{"n_layer": 9, "d_model": 96, "n_head": 2, "n_kv_head": 2, "head_dim": 64, "d_mlp": 384, "vocab_size": 3901, "activation": "squared_relu", "norm": "rmsnorm", "norm_place": "pre", "norm_eps": 1e-06, "positions": "rope", "rope_base": 10000.0, "rope_fraction": 0.25, "qk_norm": false, "attn_scale": 0.175, "bias": "none", "tie_embeddings": false, "parallel_block": false, "extras": ["local attention windows", "gated attention", "value embeddings", "capped logits"], "init": "orth", "init_std_qkv": 0.0508, "init_std_o": 0.0, "init_std_up": 0.0508, "init_std_down": 0.0, "optimizer": "muon_variant", "lr": 0.00867, "lr_mult_o": 1.38, "lr_mult_up": 1.4, "lr_mult_down": 3.0, "beta1": 0.95, "lr_head": 0.00785, "grad_clip": 1.0, "warmup_steps": 200, "schedule": "wsd", "decay_fraction": 0.91, "decay_shape": "cos", "final_lr_fraction": 0.1, "batch_tokens": 16384, "seq_len": 768, "doc_mask": true, "train_tokens": 104700000, "steps": 6391, "dataset": "wikipedia_en"}
Each number is 50 + 10 x the weight over its row's rms, rounded and kept within 0 to 99. Layers, rows and columns count from 0. The size before them is the row's rms in percent of the matrix's.

# up: layer 2 MLP up, 384x96, rms 0.465, rows 223-322, columns 32-63
# down: layer 2 MLP down (transposed), 384x96, rms 0.289, rows 223-322, columns 32-63
up223 102:57 49 56 46 47 52 64 51 54 56 42 48 46 45 55 50 69 30 46 38 56 27 53 65 61 59 47 43 47 38 73 42
down223 058:37 49 42 47 54 47 45 46 63 50 50 76 41 41 51 48 57 78 39 46 58 42 57 47 40 54 59 63 64 54 52 70
up224 125:54 51 52 63 55 56 46 45 55 64 53 41 67 49 51 32 36 33 31 58 54 37 44 58 52 44 66 63 57 37 68 32
down224 065:44 53 52 41 36 63 50 62 40 45 57 61 60 23 53 68 55 63 57 40 54 55 54 57 40 42 50 40 49 48 51 53
up225 080:49 57 45 32 24 60 60 47 58 63 48 54 33 53 42 42 60 37 53 55 59 46 54 43 46 70 36 44 60 61 69 53
down225 154:51 65 30 35 48 60 27 54 51 60 57 63 51 52 57 66 53 54 56 50 24 62 41 55 48 55 63 40 45 58 49 58
up226 075:59 57 49 51 53 66 52 45 59 60 53 64 44 58 47 64 60 49 49 36 46 63 48 54 31 30 56 53 52 38 63 50
down226 107:51 59 38 38 39 36 39 61 54 52 57 73 62 40 56 65 49 57 62 49 59 58 44 43 46 65 42 41 54 50 40 57
up227 158:54 39 64 46 36 52 47 32 68 59 36 33 56 77 37 50 68 53 48 61 47 60 39 49 59 38 50 46 56 48 62 58
down227 034:49 51 37 53 37 51 44 60 37 45 62 30 43 43 49 34 68 63 42 60 59 49 55 35 43 68 54 54 42 58 52 75
up228 133:54 63 57 67 59 48 71 71 51 52 49 51 42 59 51 43 54 32 38 57 47 63 61 47 60 41 53 53 61 49 63 52
down228 017:49 43 39 31 50 62 57 35 43 51 58 48 39 38 46 56 42 58 45 40 48 48 43 45 60 48 65 59 67 48 47 48
up229 077:45 57 46 57 40 58 38 40 63 66 41 45 63 64 34 54 41 56 54 55 53 48 63 75 62 53 46 67 67 40 57 47
down229 167:53 61 39 47 45 37 21 58 39 56 48 51 55 42 49 58 62 56 68 62 47 55 51 43 53 66 67 46 43 57 45 72
up230 098:52 55 57 53 48 56 66 37 67 39 41 48 48 51 37 61 59 32 52 48 53 58 33 62 40 52 49 52 35 59 60 35
down230 044:62 50 52 44 25 44 54 44 52 53 60 58 42 45 75 50 72 66 60 48 58 42 58 46 54 58 54 57 41 56 50 51
up231 121:63 61 47 51 52 57 80 49 59 48 51 47 48 50 41 27 57 35 55 47 47 42 45 51 44 62 61 41 52 57 31 50
down231 064:44 59 51 45 34 45 47 53 39 38 50 61 33 33 33 57 40 52 39 54 56 54 71 41 46 50 43 51 43 49 54 63
up232 123:36 52 41 79 53 52 43 44 51 55 59 57 47 52 57 71 40 53 34 49 69 39 48 56 56 41 39 57 43 46 49 47
down232 027:38 53 70 48 52 60 25 50 37 49 40 48 39 44 45 54 44 39 63 35 37 55 45 57 55 46 63 70 65 40 49 52
up233 128:56 57 57 55 48 66 58 41 53 66 48 32 57 51 62 60 36 45 38 58 45 47 29 52 50 41 55 67 55 42 58 56
down233 036:45 57 51 36 45 50 62 61 56 50 50 59 43 57 49 48 57 58 43 49 53 76 44 57 50 33 62 43 55 70 63 43
up234 108:42 44 58 62 67 50 52 46 50 46 41 51 50 50 43 56 40 44 47 76 45 62 45 55 46 64 50 43 51 46 57 42
down234 030:57 44 42 58 38 58 51 57 47 57 58 40 38 44 53 71 52 49 49 48 53 50 23 52 29 57 67 48 55 53 37 63
up235 079:50 42 26 44 42 59 61 38 44 54 57 45 67 62 54 51 63 48 57 48 52 37 63 55 45 45 46 53 57 39 63 53
down235 160:44 56 59 37 48 44 38 62 52 55 55 56 49 50 61 72 43 66 56 45 68 49 50 52 53 69 62 32 48 56 44 53
up236 099:48 53 39 52 52 53 65 42 55 60 55 33 56 48 55 59 46 38 51 53 57 60 62 56 55 61 53 58 40 46 61 57
down236 026:63 54 56 64 40 55 44 52 56 56 46 58 43 42 41 60 47 48 55 59 62 35 60 47 52 69 54 58 66 70 26 50
up237 128:46 42 67 62 63 38 55 58 63 52 57 60 46 61 17 53 53 48 37 52 39 52 63 63 43 49 39 45 43 45 52 46
down237 017:32 47 46 44 57 57 45 46 34 68 55 45 52 39 64 30 46 69 44 50 50 58 55 40 50 39 49 46 51 34 45 60
up238 074:53 28 57 51 40 46 47 43 43 52 62 46 45 45 60 38 47 50 48 66 31 38 62 41 52 31 35 53 39 58 53 63
down238 087:48 55 45 27 63 44 45 66 51 52 45 65 66 44 46 63 62 64 44 53 45 54 35 52 54 49 52 53 29 46 43 64
up239 096:63 51 43 53 50 79 57 52 48 56 58 52 41 56 47 60 49 42 54 66 46 54 36 76 55 55 71 53 46 57 56 58
down239 038:42 59 38 42 39 49 44 47 38 50 50 76 31 37 63 39 55 45 51 45 64 30 57 57 35 63 51 41 53 49 57 60
up240 080:36 23 54 44 46 58 39 47 57 61 49 49 33 37 48 39 64 49 45 47 52 54 48 55 42 53 60 54 46 62 58 51
down240 142:53 53 38 62 56 48 22 54 46 56 63 56 44 50 46 61 45 66 43 59 60 47 59 35 43 52 63 44 53 56 56 56
up241 097:39 41 53 51 42 63 61 43 54 52 45 48 41 61 54 43 58 51 61 53 63 52 66 51 46 62 59 63 54 45 58 71
down241 043:41 63 58 57 37 43 49 31 61 47 53 51 66 48 71 56 58 57 34 47 56 41 52 59 48 62 66 52 41 38 53 53
up242 080:58 47 44 75 41 43 38 52 63 35 67 64 54 72 49 48 49 51 56 41 52 45 45 74 58 53 52 59 46 49 41 44
down242 157:56 54 22 38 45 49 25 58 47 40 45 63 50 53 48 55 55 64 65 52 52 54 45 44 50 67 60 28 59 52 42 56
up243 098:36 61 68 45 56 24 38 65 34 45 44 48 55 40 41 35 58 42 55 56 43 45 55 50 54 46 62 59 53 37 33 28
down243 040:43 63 33 51 51 31 31 45 31 41 46 53 50 54 53 52 51 49 51 70 36 52 62 73 47 62 44 33 50 54 39 63
up244 086:51 73 47 52 31 59 40 43 64 59 46 58 53 61 52 48 35 69 36 51 56 58 48 51 51 55 49 44 63 43 63 60
down244 145:60 42 35 50 41 69 53 54 42 57 52 66 57 61 66 68 68 60 43 54 39 70 59 30 55 54 41 39 59 66 47 70
up245 143:43 42 36 55 55 48 53 46 73 54 46 40 59 44 49 61 58 39 41 39 50 52 49 49 56 59 39 41 52 48 45 56
down245 036:41 57 42 52 48 68 59 53 47 43 60 50 65 40 63 43 38 55 54 49 59 47 50 33 39 58 53 33 75 50 56 45
up246 112:62 49 55 60 57 61 34 60 67 50 37 51 39 53 72 49 45 38 35 69 41 63 52 37 43 64 42 59 55 43 40 48
down246 016:43 51 44 58 38 54 56 52 36 47 41 39 44 52 43 48 50 53 56 37 46 60 57 27 32 52 48 34 64 67 45 51
up247 087:41 54 35 63 55 41 53 54 59 53 52 45 55 48 38 47 47 68 51 53 52 62 35 38 64 55 66 60 59 42 38 49
down247 169:55 48 46 34 32 51 40 50 38 60 47 61 53 43 64 68 48 70 67 56 48 62 64 61 47 47 62 50 59 61 42 46
up248 134:43 50 50 65 34 47 51 68 59 54 55 39 63 45 54 37 55 59 54 45 63 53 55 45 73 39 46 58 31 65 54 45
down248 018:48 52 38 47 48 46 68 49 44 62 39 43 53 51 43 73 43 51 29 65 42 49 54 64 35 46 66 49 52 53 48 62
up249 148:44 33 47 58 57 49 52 57 55 48 46 44 57 53 49 45 51 45 47 67 30 57 64 40 62 66 36 56 40 52 42 48
down249 018:32 51 41 65 54 66 48 64 46 55 50 50 38 39 60 61 60 57 47 58 52 49 43 47 44 51 52 55 68 50 51 54
up250 086:38 48 61 53 54 47 55 56 57 49 30 33 44 46 48 36 58 47 82 53 47 43 51 55 56 46 42 50 53 49 60 69
down250 032:47 42 46 41 42 44 59 40 35 49 49 69 50 41 44 34 57 51 38 56 72 60 53 55 37 48 70 51 57 50 58 43
up251 077:53 38 57 65 44 57 58 46 40 44 48 48 62 38 48 35 58 42 28 59 35 57 41 57 45 64 68 50 58 64 67 56
down251 136:46 62 42 46 40 42 31 58 54 49 50 53 54 48 47 69 62 69 55 44 58 50 33 44 41 52 58 40 62 39 38 70
up252 092:78 71 48 43 51 68 56 38 44 60 53 46 41 46 58 35 52 32 53 48 57 60 57 50 60 46 56 40 51 56 43 45
down252 108:54 46 46 38 42 56 51 59 31 52 44 61 70 43 52 77 38 57 70 45 47 53 41 48 41 46 62 51 55 51 32 54
up253 078:46 45 46 49 44 31 56 42 63 44 55 67 45 40 45 42 52 38 62 49 52 51 69 55 34 56 51 69 35 41 41 31
down253 136:41 48 40 42 28 60 28 35 37 47 41 51 54 43 57 50 46 58 41 50 54 57 42 49 43 50 52 60 61 65 53 54
up254 140:47 40 25 67 51 46 56 49 44 56 46 54 53 52 44 49 27 43 50 36 46 49 71 66 45 59 52 54 39 62 47 46
down254 039:45 46 38 42 38 51 61 41 46 43 49 67 53 62 41 60 67 58 56 57 59 52 51 51 68 66 65 46 49 53 44 37
up255 080:57 50 40 62 50 50 66 43 53 48 49 31 51 38 50 47 46 47 65 47 57 51 56 33 45 68 39 52 48 44 44 47
down255 125:50 46 41 39 50 38 29 56 46 50 55 69 57 60 32 66 52 53 55 44 48 58 39 54 52 52 60 57 39 51 46 72
up256 119:39 38 70 56 53 53 51 59 48 48 27 47 53 53 46 49 47 43 38 56 60 47 57 50 35 30 65 55 48 52 50 54
down256 054:65 45 55 49 30 53 40 53 53 37 54 63 47 44 58 32 61 74 36 51 47 57 56 57 60 59 51 40 40 48 26 36
up257 062:47 36 58 50 49 46 47 42 56 35 49 58 56 55 55 38 58 40 47 27 28 54 53 67 49 57 30 61 45 35 41 42
down257 155:52 51 42 42 42 50 34 54 36 45 34 58 65 66 38 40 55 62 61 52 50 56 59 51 58 54 51 31 58 54 37 53
up258 070:46 51 57 46 30 47 38 37 55 76 39 45 57 31 56 56 44 48 54 35 71 50 60 34 38 53 46 64 50 45 50 50
down258 156:44 40 43 40 55 42 34 55 49 52 61 68 38 53 34 52 50 51 54 55 62 46 55 42 58 57 52 55 60 64 53 71
up259 076:47 45 71 44 45 63 45 62 47 51 30 31 52 51 57 23 56 41 53 41 64 52 40 76 53 43 50 58 42 76 48 69
down259 165:57 34 40 38 35 60 36 56 44 55 58 58 58 48 57 67 46 69 52 64 48 59 69 37 46 62 65 51 34 56 62 53
up260 071:74 52 39 52 59 54 41 36 73 27 50 62 56 43 36 50 32 28 38 33 58 48 50 37 31 58 61 54 53 63 48 51
down260 132:54 65 41 37 52 49 36 60 32 59 38 62 60 35 38 72 55 59 56 58 64 53 67 48 52 69 51 40 60 63 37 52
up261 079:52 60 36 46 52 50 58 38 58 46 44 34 43 51 60 62 54 42 44 57 46 61 37 46 27 39 71 45 57 41 39 35
down261 130:48 57 31 30 34 34 27 49 46 59 51 59 51 54 30 48 58 49 52 51 59 56 46 43 37 43 68 44 41 44 46 44
up262 119:47 42 57 47 75 58 49 54 54 42 38 59 53 61 39 33 70 41 64 58 55 53 46 64 67 52 52 49 43 38 48 40
down262 048:31 53 40 41 36 53 46 60 42 48 53 45 56 46 69 40 46 51 62 39 43 58 59 42 44 49 63 51 51 26 46 63
up263 119:50 39 46 58 42 52 52 56 40 39 32 53 57 45 40 49 41 37 41 56 42 48 53 45 43 30 63 56 54 29 61 49
down263 017:37 59 31 25 44 32 67 33 46 57 68 72 60 56 44 30 39 63 47 70 44 74 64 47 47 62 56 45 54 45 38 55
up264 073:53 35 48 32 45 47 47 70 51 61 49 67 66 69 57 53 53 35 52 40 56 32 44 53 27 45 66 47 39 46 50 42
down264 158:57 55 29 28 41 54 28 62 31 49 56 57 55 44 48 68 60 50 56 56 45 67 51 40 45 52 72 49 48 52 34 63
up265 101:44 35 54 55 64 43 59 56 71 36 47 52 43 51 51 49 62 49 48 44 49 39 61 56 43 56 48 43 49 43 63 54
down265 041:55 46 62 56 52 63 55 49 33 63 45 55 36 39 50 66 48 53 54 57 58 75 42 63 66 46 44 44 33 56 53 47
up266 088:57 55 35 50 65 53 58 24 56 58 46 49 43 56 44 39 68 41 43 39 52 56 49 67 64 55 69 62 40 63 42 59
down266 151:50 66 49 49 47 48 33 57 58 36 62 53 58 62 69 56 53 58 61 55 53 67 55 53 61 63 63 51 57 51 48 42
up267 065:51 45 55 36 63 55 31 52 42 36 39 46 58 60 56 58 45 42 37 64 58 53 37 50 50 37 58 65 51 53 41 50
down267 146:48 36 48 40 40 51 18 53 36 38 55 53 40 43 43 63 34 37 54 38 71 45 38 61 62 44 61 38 44 47 45 56
up268 094:41 71 67 50 64 39 55 45 49 47 57 46 45 54 52 43 69 42 54 42 40 50 46 61 54 27 51 52 49 54 53 37
down268 049:35 64 25 52 57 43 53 54 53 57 46 43 49 50 53 60 33 54 35 43 44 48 61 49 46 61 54 39 50 42 47 37
up269 078:55 31 59 57 49 71 39 46 51 40 70 55 59 34 39 51 56 35 45 61 65 42 47 65 45 33 54 59 44 40 57 58
down269 155:64 35 30 41 41 48 39 63 42 46 61 57 52 42 70 55 60 51 43 49 41 48 61 49 58 57 62 57 59 61 47 54
up270 145:30 46 44 52 39 25 46 50 66 53 32 35 55 57 39 37 55 43 61 44 48 38 39 69 61 48 44 54 68 54 60 59
down270 047:54 47 45 09 45 58 49 63 47 48 64 58 57 47 56 62 50 57 42 50 33 46 60 38 57 38 54 44 47 43 35 59
up271 108:52 38 54 56 55 59 64 51 45 47 54 46 50 51 48 55 58 35 42 53 50 53 33 38 54 48 33 50 57 43 68 52
down271 105:71 41 51 50 48 73 49 67 57 45 46 63 63 48 43 66 49 72 71 54 51 65 70 48 49 67 43 48 48 44 35 41
up272 084:37 48 56 49 57 42 72 54 58 54 46 51 47 66 68 61 40 31 46 47 52 53 55 59 47 55 44 57 51 62 64 50
down272 049:29 52 29 55 45 49 66 46 49 36 45 47 35 49 40 45 51 61 62 56 43 46 54 56 52 52 52 27 39 50 54 62
up273 064:56 61 46 68 54 50 65 53 41 35 51 53 31 43 49 34 51 60 60 57 48 41 54 31 54 54 52 48 65 39 61 69
down273 137:48 45 35 30 31 49 37 53 38 51 58 68 56 54 53 58 36 57 60 58 59 63 60 51 53 66 47 40 37 50 40 47
up274 103:55 63 61 44 59 45 35 32 59 38 48 38 37 55 45 44 57 44 38 57 37 48 59 56 61 54 45 55 44 48 59 38
down274 054:62 47 43 59 37 53 41 29 35 57 57 53 56 38 53 57 55 52 61 43 73 42 58 47 45 37 65 61 55 81 48 50
up275 078:45 46 76 32 42 45 61 52 54 59 49 49 60 37 49 60 57 56 61 57 65 41 38 51 41 48 57 45 54 33 62 37
down275 140:54 51 31 37 49 54 42 49 45 50 71 40 60 44 54 58 34 56 49 48 47 67 54 54 51 50 63 63 57 64 31 36
up276 129:61 46 47 64 55 55 49 47 42 50 69 47 77 56 37 44 52 45 55 38 54 43 70 33 46 45 51 71 53 39 53 48
down276 063:36 49 32 47 48 44 36 52 46 45 51 53 49 49 61 52 44 57 40 55 55 64 48 61 68 58 62 44 58 49 50 42
up277 074:55 52 25 35 49 50 55 43 44 54 62 56 56 49 44 48 42 54 64 38 52 48 56 54 42 33 48 46 54 28 47 46
down277 145:63 48 38 49 35 66 22 51 55 50 46 62 62 71 41 63 28 46 54 50 32 55 37 58 64 54 61 42 48 55 48 63
up278 072:41 43 33 49 52 40 57 29 48 56 43 60 42 46 68 46 34 39 51 66 44 67 40 51 60 63 51 48 46 66 65 29
down278 150:56 65 31 52 36 64 16 50 41 54 58 59 53 53 36 58 54 63 51 57 57 68 44 48 53 55 50 35 41 58 43 68
up279 082:69 57 58 35 48 60 63 50 49 55 35 49 49 37 57 41 57 50 33 50 55 64 42 38 50 51 55 51 56 45 40 58
down279 134:67 62 44 48 36 40 44 48 66 54 74 66 42 46 50 57 64 54 56 60 55 59 48 35 41 54 58 56 53 59 52 71
up280 103:51 57 65 55 46 60 54 45 60 37 51 49 34 56 64 63 56 41 58 27 41 58 40 62 47 61 47 61 37 42 44 49
down280 041:64 24 41 40 57 63 39 49 48 46 44 57 55 47 37 52 63 61 41 45 51 61 70 35 47 47 32 34 47 68 26 61
up281 106:66 51 64 60 59 71 46 49 49 54 67 50 45 47 41 39 57 29 53 52 61 51 66 41 49 52 44 53 46 62 37 61
down281 069:53 58 59 40 46 61 43 57 35 54 44 56 29 33 70 66 45 58 46 44 58 51 53 44 41 61 55 47 46 49 52 42
up282 139:40 46 53 73 74 43 38 49 59 62 52 49 36 52 61 53 70 33 50 50 38 53 45 73 42 47 41 50 46 44 54 57
down282 038:34 57 53 54 30 59 49 64 45 48 32 53 36 54 44 71 57 54 53 39 58 45 61 47 61 56 60 44 48 50 53 47
up283 084:52 68 51 53 51 60 62 41 59 56 53 37 42 59 60 53 51 60 51 60 59 60 32 60 48 59 42 51 51 39 58 36
down283 028:45 51 33 48 36 42 54 56 46 52 68 47 51 49 55 50 45 37 52 63 50 43 51 42 45 54 59 50 35 40 35 50
up284 140:58 53 58 51 50 47 36 56 53 61 50 57 46 55 45 56 46 24 57 48 58 43 65 61 47 52 42 59 67 63 55 35
down284 023:60 40 30 54 44 49 44 72 37 61 46 65 51 50 66 55 57 40 49 54 56 58 51 53 36 53 53 39 42 58 50 39
up285 079:66 64 66 31 74 51 48 56 62 60 49 49 58 48 66 42 33 43 39 50 60 46 48 43 47 57 51 61 49 65 58 51
down285 154:52 77 52 22 54 50 43 62 56 59 46 41 58 53 51 73 48 64 60 49 57 48 49 50 25 60 62 28 49 54 47 51
up286 069:48 48 43 50 38 64 53 42 54 61 47 36 42 23 41 46 51 43 48 65 60 45 51 33 36 34 36 46 41 47 41 63
down286 130:46 38 21 42 52 32 38 58 38 49 55 57 46 43 46 48 48 65 48 63 47 45 41 36 47 67 55 30 61 46 50 45
up287 125:55 46 55 65 51 56 44 49 41 62 40 39 60 66 44 56 46 56 57 55 52 40 46 74 39 31 54 52 43 54 49 48
down287 014:47 61 40 49 49 48 51 38 49 38 55 48 43 47 66 62 63 55 62 50 62 56 44 54 58 65 59 31 51 57 65 39
up288 081:29 30 61 58 56 30 56 52 61 61 51 59 48 60 49 58 67 40 59 52 41 63 63 41 36 54 41 32 59 53 58 62
down288 137:56 73 46 33 50 41 27 64 57 40 54 34 58 50 56 80 72 60 49 46 55 53 48 52 39 57 57 63 52 43 44 69
up289 109:63 54 44 49 34 56 64 53 55 54 40 42 43 44 44 53 44 41 38 67 41 53 62 52 43 54 56 42 44 43 32 58
down289 069:45 53 47 43 45 41 58 45 64 46 60 60 59 53 34 58 42 74 45 53 59 46 51 53 47 37 51 47 56 52 23 55
up290 101:63 63 57 56 55 40 65 49 48 53 49 39 61 53 60 33 51 47 41 35 78 62 51 56 56 51 32 51 49 50 47 45
down290 043:46 64 54 70 42 49 49 54 47 60 62 43 65 55 49 64 57 44 42 52 57 44 56 81 45 30 56 44 50 58 52 50
up291 076:46 38 53 58 55 54 59 30 55 55 70 49 64 34 47 52 41 44 51 47 62 53 31 52 51 59 49 50 59 36 29 62
down291 052:61 38 47 53 37 49 42 38 30 46 44 49 40 49 57 47 56 66 56 53 57 39 50 53 49 53 59 65 52 38 33 57
up292 122:44 55 50 67 50 55 46 45 46 36 39 44 36 60 37 41 57 24 59 47 57 52 54 50 54 55 36 34 41 40 56 43
down292 040:47 56 50 39 36 39 37 56 49 44 66 41 63 51 64 57 49 65 59 63 55 69 58 45 40 50 68 43 74 59 59 55
up293 131:35 44 42 34 68 53 59 51 47 58 61 49 61 66 50 46 44 31 50 51 46 42 56 50 58 62 47 51 53 45 48 26
down293 013:73 41 47 31 34 38 50 41 56 36 57 55 42 48 57 50 64 31 53 40 50 42 67 42 48 48 44 32 52 54 52 64
up294 065:47 65 52 53 51 50 20 36 62 53 48 42 59 59 28 50 49 33 65 37 34 51 29 59 63 45 41 57 49 60 45 52
down294 132:53 55 35 32 41 52 42 42 43 57 49 63 54 38 40 52 59 54 49 44 52 53 53 34 52 65 63 44 55 39 43 57
up295 111:64 46 42 57 33 30 61 50 51 50 46 40 47 56 53 26 55 51 27 70 28 57 54 54 38 34 61 41 62 45 48 52
down295 066:57 57 43 36 53 33 57 59 54 54 44 62 61 43 56 60 49 67 44 57 54 63 44 43 40 56 40 45 46 48 56 53
up296 093:48 44 48 51 58 44 72 48 58 62 24 36 48 33 51 46 32 47 41 39 65 57 49 39 53 60 63 61 48 33 39 53
down296 124:39 42 71 41 46 50 32 66 43 52 66 62 66 45 41 59 36 57 63 46 52 49 46 57 55 50 48 37 56 57 53 40
up297 072:45 40 48 60 50 48 66 42 65 61 59 54 51 45 54 56 58 48 67 47 39 44 62 74 62 67 59 60 44 55 46 44
down297 122:55 61 42 45 38 55 43 57 61 63 48 49 52 43 34 59 34 44 56 49 45 42 59 39 41 37 69 30 51 51 37 67
up298 126:59 60 44 44 41 54 64 47 53 52 54 54 55 64 65 49 62 56 33 58 23 29 56 54 49 38 51 44 42 49 60 48
down298 033:39 48 30 52 39 40 47 55 28 57 48 58 61 37 41 47 48 44 54 52 28 54 53 41 33 46 81 63 50 48 44 56
up299 070:61 39 42 49 18 62 53 43 82 54 65 54 61 39 66 57 57 54 58 59 44 40 51 50 40 42 45 46 57 55 29 47
down299 156:64 55 33 39 26 49 40 79 51 59 50 65 58 44 65 60 54 50 34 52 54 59 51 33 49 41 63 45 43 50 59 50
up300 138:68 63 37 54 59 30 44 34 58 57 52 50 54 61 57 51 48 55 44 57 40 22 53 66 62 52 54 47 46 40 26 45
down300 041:58 39 44 37 50 55 57 65 56 44 76 52 50 58 37 52 38 42 44 46 63 60 71 46 54 76 38 35 45 56 51 51
up301 081:48 53 55 38 49 54 71 59 44 46 69 50 63 42 40 50 52 51 58 61 35 45 48 61 44 65 41 50 40 56 44 58
down301 138:40 40 40 46 39 46 53 47 56 66 52 53 39 50 72 55 30 64 38 65 59 56 35 67 51 53 64 54 38 52 33 56
up302 065:46 66 41 52 60 87 49 37 60 51 45 46 44 41 30 41 29 40 52 44 46 53 55 56 33 55 46 49 36 48 48 40
down302 139:62 56 43 46 53 30 45 50 45 41 43 53 50 50 44 64 30 47 52 33 48 48 62 46 39 61 55 40 43 55 36 62
up303 068:72 43 46 37 64 39 52 49 39 56 51 37 55 48 39 76 68 52 48 50 44 55 64 59 52 34 63 59 42 40 47 57
down303 138:67 66 39 30 32 58 35 59 56 47 54 61 57 48 59 60 48 62 51 43 26 69 55 60 44 75 53 41 29 48 42 51
up304 077:48 48 36 59 44 48 58 46 52 53 54 54 68 56 37 50 66 65 41 50 40 47 40 46 51 40 53 44 39 57 38 52
down304 140:54 47 38 40 51 40 30 62 37 51 41 55 50 44 58 67 60 44 43 57 51 56 55 37 57 66 53 45 65 58 48 61
up305 088:44 53 46 45 53 41 51 50 39 69 39 47 58 50 51 53 29 55 56 55 52 52 57 54 38 56 36 68 56 22 52 25
down305 128:52 65 44 32 31 31 47 37 31 55 39 56 55 34 41 65 60 65 49 53 43 56 59 33 55 41 86 55 43 62 43 41
up306 120:56 58 52 59 49 55 56 31 69 33 61 49 42 44 44 37 48 43 48 39 57 38 58 60 51 71 69 60 23 60 66 49
down306 039:44 58 41 50 42 63 54 37 55 35 66 40 52 50 42 59 40 51 57 58 41 53 33 45 62 47 67 58 49 33 28 56
up307 083:52 65 43 57 34 57 63 37 49 60 55 45 52 66 54 45 48 50 46 54 46 48 60 41 43 49 61 53 43 37 48 42
down307 048:41 59 65 43 45 58 46 51 50 47 48 52 64 39 38 64 52 64 65 38 48 60 43 56 44 56 61 58 46 53 29 44
up308 078:64 57 59 42 65 58 59 29 35 56 71 45 55 49 49 47 48 36 57 53 58 55 37 56 54 48 49 45 49 36 43 57
down308 133:40 64 29 50 42 59 22 77 62 30 56 48 54 28 53 49 46 58 43 61 67 50 43 60 58 54 53 59 57 55 69 56
up309 111:31 53 56 44 43 41 57 44 46 55 48 21 51 53 48 39 34 53 50 75 58 63 54 63 64 48 38 46 46 50 59 44
down309 061:40 48 59 50 55 58 26 61 44 58 48 56 31 58 55 58 67 54 57 31 37 53 64 67 47 31 49 47 58 39 56 54
up310 096:48 27 44 64 32 48 63 41 60 59 60 49 58 40 59 33 53 57 44 45 61 57 75 38 33 39 37 61 52 35 40 52
down310 134:53 56 36 42 41 56 27 62 30 53 36 39 51 48 58 55 48 62 48 60 51 39 57 52 40 54 50 33 44 54 40 61
up311 072:61 39 59 49 53 60 43 48 50 49 43 67 56 46 26 53 49 49 54 45 41 63 32 52 55 31 51 48 36 34 52 28
down311 159:62 43 38 54 42 57 55 62 63 40 58 55 62 48 45 37 57 53 58 43 49 54 66 78 47 57 42 53 47 42 58 48
up312 119:35 44 46 61 59 56 52 54 69 27 69 59 57 60 45 38 49 49 50 52 49 59 59 57 49 43 46 40 53 43 44 35
down312 024:41 49 59 51 55 57 39 47 47 58 48 68 58 58 56 69 50 36 40 60 48 68 57 49 48 52 44 56 55 47 45 49
up313 063:35 76 50 71 54 44 35 48 46 29 59 69 47 53 38 52 55 52 56 66 58 35 47 45 55 39 52 57 63 35 52 53
down313 180:57 61 36 38 33 51 25 61 45 52 48 66 51 59 52 74 54 58 58 47 56 53 50 37 37 48 66 44 55 53 37 62
up314 077:49 55 53 44 63 62 29 57 44 51 51 65 48 48 60 58 65 65 59 52 47 44 49 59 54 35 48 39 58 51 56 35
down314 148:69 45 36 33 57 44 36 58 51 32 50 44 45 59 53 64 62 61 34 43 54 49 59 60 49 58 47 60 54 50 46 51
up315 105:38 42 62 65 36 47 44 41 47 70 54 49 56 55 58 34 44 54 54 48 71 57 63 34 59 53 40 53 54 51 55 57
down315 042:59 45 43 43 50 51 41 67 32 37 57 47 48 35 67 46 54 54 50 64 53 46 55 55 54 49 48 41 49 37 42 53
up316 111:56 46 37 39 57 49 51 49 68 48 57 39 63 43 39 46 52 53 46 56 45 48 59 41 43 54 31 68 52 50 63 58
down316 024:63 52 48 49 62 51 52 67 39 51 44 66 44 62 53 66 55 54 48 27 60 52 27 54 51 63 45 56 43 32 28 56
up317 100:41 62 51 53 57 44 61 55 42 32 52 44 46 53 52 48 47 28 58 37 51 42 55 61 58 32 58 48 60 53 64 52
down317 051:44 46 62 38 26 50 38 48 45 41 37 57 45 47 66 30 39 41 37 41 39 58 55 38 66 59 70 47 37 52 44 42
up318 127:47 55 32 63 46 46 32 46 42 37 56 55 62 54 38 35 36 47 48 41 53 38 36 56 56 50 44 42 40 38 38 39
down318 053:42 70 50 32 46 64 45 53 62 48 74 68 61 49 48 57 60 48 55 47 62 66 63 44 34 45 59 41 55 36 52 46
up319 123:49 75 66 59 70 36 51 36 64 38 71 49 48 48 54 42 39 59 41 60 44 54 51 51 46 50 32 55 50 53 60 45
down319 033:77 40 34 44 39 37 68 53 43 31 63 51 47 38 48 43 71 47 55 40 46 55 60 48 27 51 59 46 51 47 54 41
up320 072:50 43 52 38 42 68 66 48 64 52 29 32 48 51 60 48 55 63 56 62 66 38 60 38 54 42 53 58 41 46 60 61
down320 129:48 67 38 47 40 51 28 65 45 53 74 59 50 37 52 57 56 61 56 35 44 55 65 38 44 41 58 50 50 67 49 65
up321 098:45 36 72 54 35 57 76 46 49 35 46 54 56 61 45 39 56 32 77 42 67 45 38 69 47 44 45 40 48 42 50 60
down321 028:36 53 39 36 50 44 48 46 54 41 58 53 51 38 62 54 47 76 43 45 53 40 46 67 48 63 50 59 54 47 41 56
up322 118:41 40 43 66 43 47 59 52 45 34 63 36 47 39 38 42 57 55 46 41 44 41 49 43 44 46 41 39 41 52 62 53
down322 060:54 64 54 64 48 46 43 46 43 46 24 53 59 49 60 53 41 56 58 53 63 52 47 36 49 60 58 45 33 70 50 46